From a checkpoint of a small transformer trained on Wikipedia.
Size: 15 layers, width 192, 6 heads of 32, vocabulary 8192, 9.87M parameters.
Architecture: LayerNorm before each block, biases, untied embeddings.
Training: a variant of Muon for these matrices, 341M tokens, 10404 steps.
Each number is 500 + 50 x the weight over its row's rms, rounded and kept within 0 to 999. Layers, rows and columns count from 0. Numbers have three digits each. The size before them is the row's rms in percent of the matrix's.

# up: layer 6 MLP up, 768x192, rms 0.162, rows 697-767, columns 128-191
# down: layer 6 MLP down (transposed), 768x192, rms 0.149, rows 697-767, columns 128-191
up697 096:535584461445507516433511527551470595504501494589537475492569552501487523496518508448503508432425502523482522600540520499512567471426588573437479522543507516428603529519438531444477582482457482
down697 099:537469482480450519509441496569460475547469554547580475529494441619552418529462478563532434574460415456474523557376498468511494507568658477542619473474500416433512481490525524578566531434521461
up698 101:493488503447529443537429548483417505470483460523471503547494506466469506491559515425507408610365541463612423558495540614548520524543480586512561515464516532532466577500545572504444457564463473
down698 099:507448489578498500392482510529482447489496442497565506450504581551475535403554421544487407454509548444586403497557535516551439507482535570475416493485495462468512456538503468515500521475579518
up699 104:547449531533522583537499429557518553439489473519515460476501511440595405387497574497448522507439576480570577501451626457507594495530542466401479499517451517454538460541469465432460510439500485
down699 100:538488519503545623538455505577504512486560518408511586608546562495590449492477411457437449463479469425455459636396491467500557501513501482581533456562501490442458531533535539452423414498548411
up700 101:507454519429444480518494455518480588571429461565454451431494537490557447483413422504573492465521493380476551578517510525485610519497536432510521408373563557468517479509524525496573431475506421
down700 108:503503512527424439479554541460509479499517541518531576531438584478690546445451474570532478518511524550526536467579428395612516560510468429368439508493483501525456538413520520472507546546471550
up701 092:477536544428450452595494492485616557581479489486523475522472400449596422505498474633466510507523526476524509473463458510523591475426516460447528570528446503532528519517497520466536478589627626
down701 090:520388512567564500522453586532478455447523556482545533523523440545521460428487622499473390498418569636540460536556512410476480577494472508532438481428487463458469570484484587480421445439454460
up702 100:514446496533458511513432457537512545502515512448473476506458518476452494557549500517502493453509452576449485556537551511584548397466452440465405528460472497556530446463543533487442479493437545
down702 102:393536563455485527490478520435435532392531622484501497478472466444540404569537410473458501505578468464457539511578517508546480511529556510431458551442539488487558479485429476511498413529449524
up703 097:485536527472512480613565587380507583499564524510571468509497556456487528492512419659432527505548572457427469534418488406406438530556479410464551568532495440539519489454531442512520464533523518
down703 097:477588569436505458509518545526582463502555533541505445513428493464499542483497510526373587532487478525569492463489508496415538524530510534519425518470514514531465512488463445538432465586439474
up704 094:480507559323543494476512428531520489513408484466499420479556511585443479481481616482488444423511531435498463449504533561479483437477462508574457539531602470512561440395547469479558512571443624
down704 092:516543459484529482468470530482508406534457440535522513475540576494430491388501501486519475551450451499412471555549571535498561443561449544511467494468525478485526544422420523613476519593559497
up705 090:453470507475486492499530474496549546439509561435526440509536458477474559552554427489458467508501470532408530453432434503577473475521468441482557480516475435640512540512420499522462497501488489
down705 085:500554442487535532383487576515470512533527482556423492508445522501414550473522411545421516491591432457533474619383533499531481494506554438583446506543549417472580508402440496448514519488498511
up706 103:474512541486527434466445445491476505447491521587515540481510387507457593520481488540400515462562476532483573491492499465507488476393490447496533477570480497449451432475496500545431542438510556
down706 107:527554512504485462493543576386542502462510475585588525582404492521577476475575498482489515453527451509491492611561528440513565464472486516512425461536477520350472522453487582609493491508498502
up707 099:514379514505577536532473477412455555504549427558528584502509564564441538523550522560533523488498539493453396538530434449541454486469536537531554519482541481560498522472488532508468512527530466
down707 100:439589501604568436570530520463407533498516464462540467531534496540508521472533545466462461624535488417508567494470433500520470522502418500520394521441468472444515527561491470492432533411595521
up708 100:472422504571438465462567482466523481517447499424492404547539553528419542472572586463438542611494563544600491474402602426469471504520517432527476490481492531553491453455516519480465436549486497
down708 099:504496510441627411511566510431479517501538477485493373506419471495444533518490483420516481548508507544480435537464561632591624491501548517486534476514482539607519441546517562455450530459511532
up709 107:479485425504580493594480529545578566492522559467485477493550443560515499626504436568551516519445508496528467504491554474536453393458524453506636405468460543507591564447518490443460483538530579
down709 105:531418583469501476509565457507481558521532561520338519427521420530488475488519425504521532484487588531554520500518582576452442462518520569508431444457455463446435559434456506493490430587581516
up710 092:616433454578452509469485491477472518486476519489520457514575517473440547540547518613589489525549452471479464463579513482537481491467514570431531421531547444427644468525617486528422522550555593
down710 107:493499414412461497519546529504479531458534541503480442478516588558472584518490570526459438419570478481489442438436478478484589490468521430579508566430504460513512469543486612538586590519522551
up711 095:486532489535533556565485502504513573519562461555483523503399544569434474532470570471430448484404471480492487506474514525476609486468418429434564508461532477490546489484586537377506524450509381
down711 112:492458478408441420476531519546518469538529488494410471536556483456579552443555525551592487448545501552472496528502462493523427599612600629477488486522609568541487551447542547384457448523489472
up712 088:527543512527482539508501531511491452490423493471599539474499478507516531459475522417497526551568512515405553569469493431513522570509516485494449456429433508459403593549423514448436372396446440
down712 088:502456452492542443516600433490461523475559519484544482524468491491475448460398525589510420439433557546463436541509614516554479480427546511610537581529507535446578456470528493470494563518499467
up713 099:465434485496506448419473522471497549522492401512538537434556510560452463559425534427534477426463508494441425484573424481514551449470532478486560520579568451440560536520569525543410549527534476
down713 091:501423507567487463489511495479491515560489560513418443497447384427407490440449401482462562454452521518486510453493525498458437489609586537476460544539546619485599527443365480482477529511477571
up714 086:539510461405471491553531476536528436471615554464501506470535502465481490504472525520443503372448422524508522543482587446516512452576439492496534483479554379493452528521513502512512641450515521
down714 090:498466528509519472546453490459476489530513470459584426474417468577490515476535440483503541583390483369543444498465517483501473493460522485532540448516516499505476482530567495525346463512558460
up715 098:546574428493564468447533557582493470467543482459571505545473453545536498479473534560517579440433523544472478506380496506442546501484528459478508480482443519413481457472507541435547466559497495
down715 092:474421492457519456494459559404446563539528577384511499519495537473518516449416462427523465471550611471532481502533543494427567506470496487411479541503439612442534510429522447376462521494520535
up716 110:552489504499507516558469523486501515406444416412466510435518479546534444493466613508583504543501548514558521465479460462466550528612439546505508466550452426461531420425503471570451495455489525
down716 122:483567463467513437495519535449503548506460366436418491445468581508531509496503526508526494567496477404547565461632446466561424445511554488498494518540552396496533501470438507518468562515443461
up717 095:423540550540486444526453499533531478459485477524478500534587626402524480497615454476484551495561522521433509547517474524543463532397411473487523345483476569455469482487434473576578562478505558
down717 094:481522508526491563565490538444427502464476455476538515482578568486476465481489512470444508459441517413491543527466528581414577514468417525483537451537574499532544489492548540617542534477543518
up718 104:516493449529547539421529531487489583505493527491448574484548517525520499452475512542419456507469502451491537479509529537531471505514481486413465505566491464579591433482503489513570467500529627
down718 102:458533486542509490532505453537473477541530464440512495559562558450481538607576511467504575550509507529486454555510438505534435478466512478558478504548507512597507534473512481435413557505553559
up719 097:477543519470500508494521500503515496539447485529481478426523539586494560454471536511484465418520509506544543559477537515475483588473569534472457377492577606442434507494577541523445461555547462
down719 095:549499606541526534629468508487553523571509559561449536529453524501484426453511449542431473495466512540457485435540457559432438448511488455518577503533476477602566496421508489537505393515478382
up720 097:506506479521482459496576437546449513439488475542423524510504468593494441452534344533522522521482438473482503477543450591501457474420497498496613454571532439456557498526497525346561449577489401
down720 092:513542489536529480502415556469535437548530627549559516466467507482491523459516652510443468452533475493552522569552447469563455544511535531515550422463519543487433501455425510442481501479463476
up721 106:561443457613499445514471664575495475507608420499536453523453483497504539506439446409495510433452520492491481445494510443544537564444594498497413523510478500548415559468540488504415426447571541
down721 106:453552535457599506506555564481502548549560431478507471483541496524519544507469459584540553598622468497512425540394489530429478477564464622512456551582506500514418425501492436505525471528452461
up722 085:519601444521485492460547454556463590505459544434475548549509481581477436466502555552494531611487535499538457517522476463604497545448529579500533466408499457467574492357405609516466424602468511
down722 082:610547589517513574590416469360483450465555480600461424546448511487468477471541532492454482470470403507539570498445515552482430514574488429524592425476500474480434485525533432460464565470475459
up723 111:685544588508474475468500501415495573409387580477574442556524475462536501494461512496420488506513503461570632443562508585504492513520478466450499441463484436500421465509592412480470410453461589
down723 112:566526559467390480505516427538477506557409535479564542395532567448560597453476489452565480498471544469485537450542507484415478483560451427498439625455556540430580467502529562555472537539503543
up724 106:461494497589480547482501480559508466502502476504535487480502478523483461491576484550498516521514565538373575440533554496407452481518499495468566586452480466578426534497493528437496490564529509
down724 102:522477560562404470513505537508565486503476534484446467521447563390567532473452523549569569502506420533494527481435514479531541451430606529549376490583492483515574525479457507536609572520498488
up725 099:480501493487535554471380490570497447418471416508531536557500485502479568590454472471580573489572556552453391586404537475491489472535479466422550479524512501421452502577501581528471604552534522
down725 092:458579557478479427465464497438506540446450504490503431539520600560543565525531589448508495591574514534405508603465471413464469462498487554529519536502540543503605584465532491516542505480537535
up726 093:507539393482402505440469504427414541553550561549486496559479541475415519592559588450500598498401547488550519422501482470478476460505499501555459561461545531564511442560564460424425438483482517
down726 108:485503512412478476446512438519516606527488437566479506522489446509343536580584527439514458578468470498555628494431481553489524484445511566443474553439550546480572441511521419326401516589501462
up727 100:479547488547467530432478498506386440493566421439484408509509530458575447507537553615443544457557442460577522436460558485571470488428492423499477617480481473506466528518464488528592536493526494
down727 107:466449429497482496485476498471478487544430527470496478421487530468441461506482473430404473396498503567539440517511513516553586443403510467486509587448506479524526545473536550435522540416542446
up728 105:586519423529406498482535478518372508585555481525429545459492481553518548505528470451511511522510564543450470502564491555447488429464539524434477453563513522506407493578496505455522577419481507
down728 098:474371488489480499422505481490500525528521458609469542553577485510534430415511358573534495534448475512588560491487502534552490473542539504479467494576429498366571546462530498483604483533439474
up729 106:480485504487494512473538593456620523493452448458528420545501482519446526503509569440482548437429527552570450518403434546532431611562434532450394506472461531484541497637514483502445421517579481
down729 105:540507462520479503510514497543421456519605541427462543568540529479515590507503470518538456527516494509491466452454404457525505575507508494484413484542499440414568531487414587451424488490580488
up730 108:409540607569452425534599471415536485549531554531499600490506563522558507468547500512447526537508558496521529559476533514545544568526529485483371490508468406391505502490520502328440450418513472
down730 108:483589511472580500527517531428547445404509530533569498565474546541556491472463527550475447550582532497574525467447534413551507554473455459499408463555498445440434459474350488524473533493447472
up731 103:481504449539512507598511573504539554473472467527525399538488433490461545456471554460508521494526552546510506448504442534491479571492521584496425456520457525525452563515581452438516531514509580
down731 102:519485504534522411407495496603548501511431505527586502534497419583438481569564459503565574530521462511453478587543520431482471483525456485551546601479510495445534434532531418551472515476489464
up732 121:526544505584511548550514450497486544586473589536416385476510504458415496427511514547554448451551526483471521605503452505498520454482486508464520567547532553566511565459475602439440497455563549
down732 122:460564471513519515450518454564348486547491508519491507547466494482504491425506511501413538464501391381471528540484435488539593525493491502501473579482581547630509438439502560497513527528492613
up733 135:548502488486486425443519466525503452530452452423539441567482502516527459535509585519432533490560541504505558573482489574577576508500574468514559488440511389533509470494553474409525493561408445
down733 140:470528508510431479444532503504442489548472448465524472538539492451516509396405510571558478462511561479465548549477520529503494456439527501485493550464470511550502512478530482562474546570480518
up734 113:438576457603462561484499462496437535462495446562470504471459536475445567431473498498425569446449501551601405563505414496466460582479488536545414480563508576595533459493575502481453599516510463
down734 105:551341623511480489582516516528449498592568530470457515456460510481462424506507515604559567480548501550442498506518591595528520500435594534582433455533429442527487498506444471502532433487457545
up735 098:519487513552488455344483560510523540475517543520536471491516546515481543438548518455439576471464535505325489475614456515521440593536466445543484493531483428543568487437434522533463442429446448
down735 098:457539567548518452472433561527596539488464437576412474525450460418471547514529536531593579500495403488582626532497445514516438473544427509420486529471422397474511497523551548428544576504466540
up736 113:487539445435433519463445382553511538501507572480527516504459521510560497594539424551526569511642522492523444511510456553510552454451498492453514542596450486450460484491473534478457500478612473
down736 114:533505578411476530451610507501494552468441545526510457467455464518491564429408540511528500467489453424485457437540497520556484542490569436472367523428547505463497428526564406526454629438550569
up737 097:582566444461494452554507504473482558496573390548454509486526493525590509569525477557405519481494457431496482436447432526431529451444461518468567537537552473481469482567469482543452555545423426
down737 098:498520413482525501533538533457493418545498427501495494487549476539470505451504478480548461536508445526521415502440433483530436514431494497546462501517465479546544525585457515498426457496559485
up738 100:458533613581485452382585486440461448461495546571448429499460541410482417560533494515495526391508537446413493467471491517557531517446602482497505443574525526455537536515535547534549513529463586
down738 095:441549560551493472455434470526471427489512429573576567447463550481490455529414544466514543538521467476437510487503561572373551522452499436523528445533450477585510451581499565551585442549499445
up739 108:443494503560491503478525574508469451578501473494616529647489401506456599495523556462476475501500487475461559504460461508472494512483575483514429472498463464551583539515556504647443424492614506
down739 102:541519424534510568457468557593482544506546438525454460414495439579458465405487523481451511496449499479457485471362537573443543504490431627546454572651546438535598455497446548520538502462530473
up740 097:407432463540534568406509495489473583477467491527500483524403437501482526429443563457454613566504598518491558519487480496528535576468529596482458391461508596530474448538532567489563502535498461
down740 093:427536546480593551520515481503552394428535523543530524509504464487432481624487544501628438463494475430455432543461572513558429418566492538528522453479515525483465547409467567594419489534482510
up741 107:589492511563487544575475536479541453462530512532486461438506515575457545398551510474559412461531493482457542503417418500422545518554500542580463505542418498540485550528564479439521456421518534
down741 110:502475467493499578462503481512570562543499486473469465491521523438623544494500648414404492506443475414604514399495480572464456446572487547434515502521503558474507408594451512392498528508508509
up742 104:493453485545497573433544587435576417529500528465526552495456529442494416441505526561472506449537531516529486561592551554525499428451491456423436406582471553466569560445435518568432495470541480
down742 100:462490581533577561412538486394495442546533636510588493512502448536555552494585486566482508399501449452570475543454506493484574514509535409430474478513491458511471383497492425549530568484502482
up743 100:504503502463419572460451543415462456598462503489385515453463485469442526592515518407440503560541501416483492480467583478446474551473475554575492519528508437572495391523581480473440440481467512
down743 109:439520589521551464519428500476490528465561485546537508515446537416402526487516572513520441510474536494541522521486523513507407469477458473541476505456523504463565487428468570454540524486588442
up744 093:512454420581502516426530415474513524471443592416463538499591481408533445493495509540340477409483504460506509590500575502436478431423553428539499507475494540499517525479599477512469492411490522
down744 094:431438507515525478573466532548540497550458456430436517476560522606460482471531564495508450429457554451480417454529556538604590514603534420559519496497479493443485565512503511539516471497446504
up745 091:472437477513340528524536453497497606449511429491486533482439460483474443469485471581517478491479508435501488501434512418399577490470546480488545570540526470498497555457533496458537504522552491
down745 100:440555435474604453490508519541565455431456527512512579440464546492469675542446554523476436540428453511498451445402518445526509536533477479536500480499571533456479501584488555491535560499543444
up746 096:527528547466621545444507543490517511519500581459544485526447464514534493521461590541549516474482562569512580549391552505523448488439576439478510412525612517541505569485596418580456537553478512
down746 096:522588595491435427526470499506475505478548477640561513618428555465473485491439459553533435474484448495529506540529435461447539557471510552570419514414546494468448463454445464445381536472568491
up747 095:408516536586498513487512428453422555491623567507551538421475426489480481457456526533458478419588496531480395463474449449453416555484510510525513417531446508497484484469553472554554520436462472
down747 098:424552472544560542574542432547501521518457501487489561500508555427534477487470447498518559503512498462416636457468448511501496416516492524490427440541491523549544436449504470597560527405445583
up748 093:480431495408494575519511437466529543454518552522509485516482479476472508482447537494528542534516478518432459530508538508427515458471353525432502548442546427444504514633640542555520438526554499
down748 096:486513554500546416512535472409471463462401459471438537482508521523530537443571501415569576468546444515498558438535551545431522454531446486554613484539503485534433473564449538583473469496459575
up749 100:556464608428493477570546454527510458500424500507535424491419479503486522418517511469482535513533462548527462539489524487477586560366492592433465508561513470577445432489442532583565545522521588
down749 104:442489544467501488483512545456543503453520522448566510445506519524435507486447476431500434446519482443553452466396529405530576492495405493346430566512492588448443486514475463519564491468509512
up750 091:466495513443422581592576521450491520544484461519416496488536411419512553479381545551433475488496567492437472536470509525479448489544404466445477480474467446536478519487460521516607550441465471
down750 091:537528450498555581473520493484477431508428562479538498498479470563442613460552498491448482421592446547534453588484448511567498455600504511514419553484472436511403533546443505529543511554428450
up751 083:554541502500433534494553564413514512520550497538498451457423470511478532512507510491471485489491528487537472453443462534469502516548452555567555476434516428439551425437491508501516579527562483
down751 092:449593464449477519518417499492521543541594361560570499473511481469510614458393506628575429511548532435576533542422556548439469520451456427502495522513493509382525514519505495552393511487509505
up752 093:498456485508545504478541588517460540402515483470444540471506524528525595489533538359481567563535439532490521501528531373508441527527523469510511463451514463401456483573515420448467588528451504
down752 092:424549447538475500469571510591565532527450594527490506519501537549480500373501403476548437532469526424449504480540465433403525531529444550554493471407553491581549466524566494460522598541367495
up753 104:549495442520494396499505505523432428510534513477538526525450496487576518603469510553577591458489489580558426549605590433518581445542531508548427469477487446406544448433578550554494524509501412
down753 096:495538445522484545485409558598503585490527489582476530530488425505522523541459586494476558433440420596522483563481604419512518424496551494539450564524507515514387490537510502459556478518554467
up754 108:572500496513462489464507483512501490534510509542534564508447510543513444516558493587505474453509422584493486586534479498465430503545419519611485474513491465517511455567503639476481546593488476
down754 107:572573515487595490447473639450488427491483518510457463492470478408513525566526517465492509521548541425511563591510431481517564470473459509564451499509540530538523477506535413466610538520543528
up755 100:474443485517480533351607502538549532561527417470558507480481492454612630485509614528531469470509434588479549497547552453445483483486460530539479574434459514514501540567508444413430470518519510
down755 095:410531573460488532491507434498474387484520551565437479445544439440461538492523535558514562541550487483525662449493463499482491511461479523462407497474562530450479496453514589430500446527435522
up756 097:581489497546481576525565427469496518527516504523520474476485429469466588530470599579483460540503420469480476537458598534500503504468588509468461494548429520358421472547529547565550585441444561
down756 106:451494498543477546609544515522396548571542488545570447575489441451481593557444509514457447515444511427548542583490500486493409462538525482557539455493505442497412500412457495634493537531441467
up757 109:493464515494506486536497465535513586468492562546519400429455534385476538574491473457513418525513488454517444493591564557460490545560425478478488532507506516468481463587659462530443542561599607
down757 108:496522503560505475601426537456417443401485540462534526508518541534568436543511589533555483415518531446443498532515510415500566551542458512532597545456481327427444529529474478522514533475402504
up758 093:534482427454500603480394445459449545573560555527506570505501474478460515518475499524459557420519499399506530560525459560506516469551490523554542509534475553531528368471447510445431440564409413
down758 095:401547524486449444451585532529464430467480439490592488536436538455413426525449494526475483490555484526462467450493546411515491572426428458413546493401507467495426519487573502585596523459547521
up759 100:460499536505458488569415439468449507397555484443434419456551498468454609463520514555470447521500534477588442535560512482477540488411519504534491446502446530495491532423488544395543445445525551
down759 098:564490517427537553475472472624546441541505500538568528468529557475530517485572490470393470467498508432546537469331467482512500488571479447447413509489541478601413597470559522589380414574470578
up760 097:586512492528487427607439619493472465512513480501446468419478471505412517514497559592547475545401559517507407526498502547465576521469489536453477484536505520573542499541438541393437480538472482
down760 094:457494491535536407516495510463556507436453534548410475542472476578495480519510553501582470503478560410524465493553576471490477442504523497490465481493474567510462440502497477518492651451433432
up761 103:620505607470455453471519498476519523544497503553509536608412528476484449534458486470496498446561503501480549432561498493452478482549450484452504486555508440438529460448481567599449521559487503
down761 098:535483558447518430432555543424522517477490498395484464496383549487460531502531550554479560407521526481530489544485550488456491599557500458487426557530429441609562481607571553499458516480488479
up762 099:506553511565523464519431452523414505443557460474482482495551493499507549535515548498539562476496467537492556507482530444546519456502520577570445413488538559422481415499498539491495474509467494
down762 094:553417448481471438608571437518512511569543561514506562514515507556484515590571442495380479513526494443496525503444447421505456537452496549496494598575583456460470542570445494408558470521535527
up763 105:568474544554454508575402549494433501508484493487470502516478406507479422514451566456501483544542569494494529486499557413482426552503477517482381453449493623515490515584473556405483544437541428
down763 107:481569439594569516547522549480441479587547529396474477492476480466452454432428510527477519528478487521457533574418499526500476564498416526569427388559555545537445489498482548593577477455469485
up764 090:526471528438436541476484479480541526656555498384537538512431519502530515555504444554506464520524555491455583520636382600394438489541473542501436480501516590544537457509409553403520498466478533
down764 103:531529498509495439492465472470429523480474541509610474487544549472507443433534442516503447510430450541522420552527461526625638496519504430448543538438481440481423519489555534499554533563571438
up765 108:539447557476453453626480504520561448508504446369336465585491461559549516474463573519535530459617504486641459454496554487464421536527542461562508593502486494498596500478529474437500551509553490
down765 103:480507494436505396535481551474440503511516528399537504536331486538548486450473476474476472540516590535540452526564511457525463450554590467561561580558518443480545473490545530489450500488521511
up766 103:451559535455479466554554479526461574506484445483574520519540546563499475492513441509429508517592572495568464488410581524505473456458488580550478493420438459439480501572408574467453456472432476
down766 093:500456469455601483506530452514571388502509560465523486521495463466429540542527546479488526471531521556383520521452506551480428525473496475475497523540468536510523567477500527529496368440489504
up767 113:561481485436499501458478454424458518434590523482514517584404461448479581535470514575543463453502581436474471549429588502491535456459462477546501627494576406516517534568576554509640549492487514
down767 111:548489573449511476514618488490493478454503565483527438564590531492435454453448609509519441543609453519495482557448551511507418503482540520455522520436522523492521565448595577535515548572565525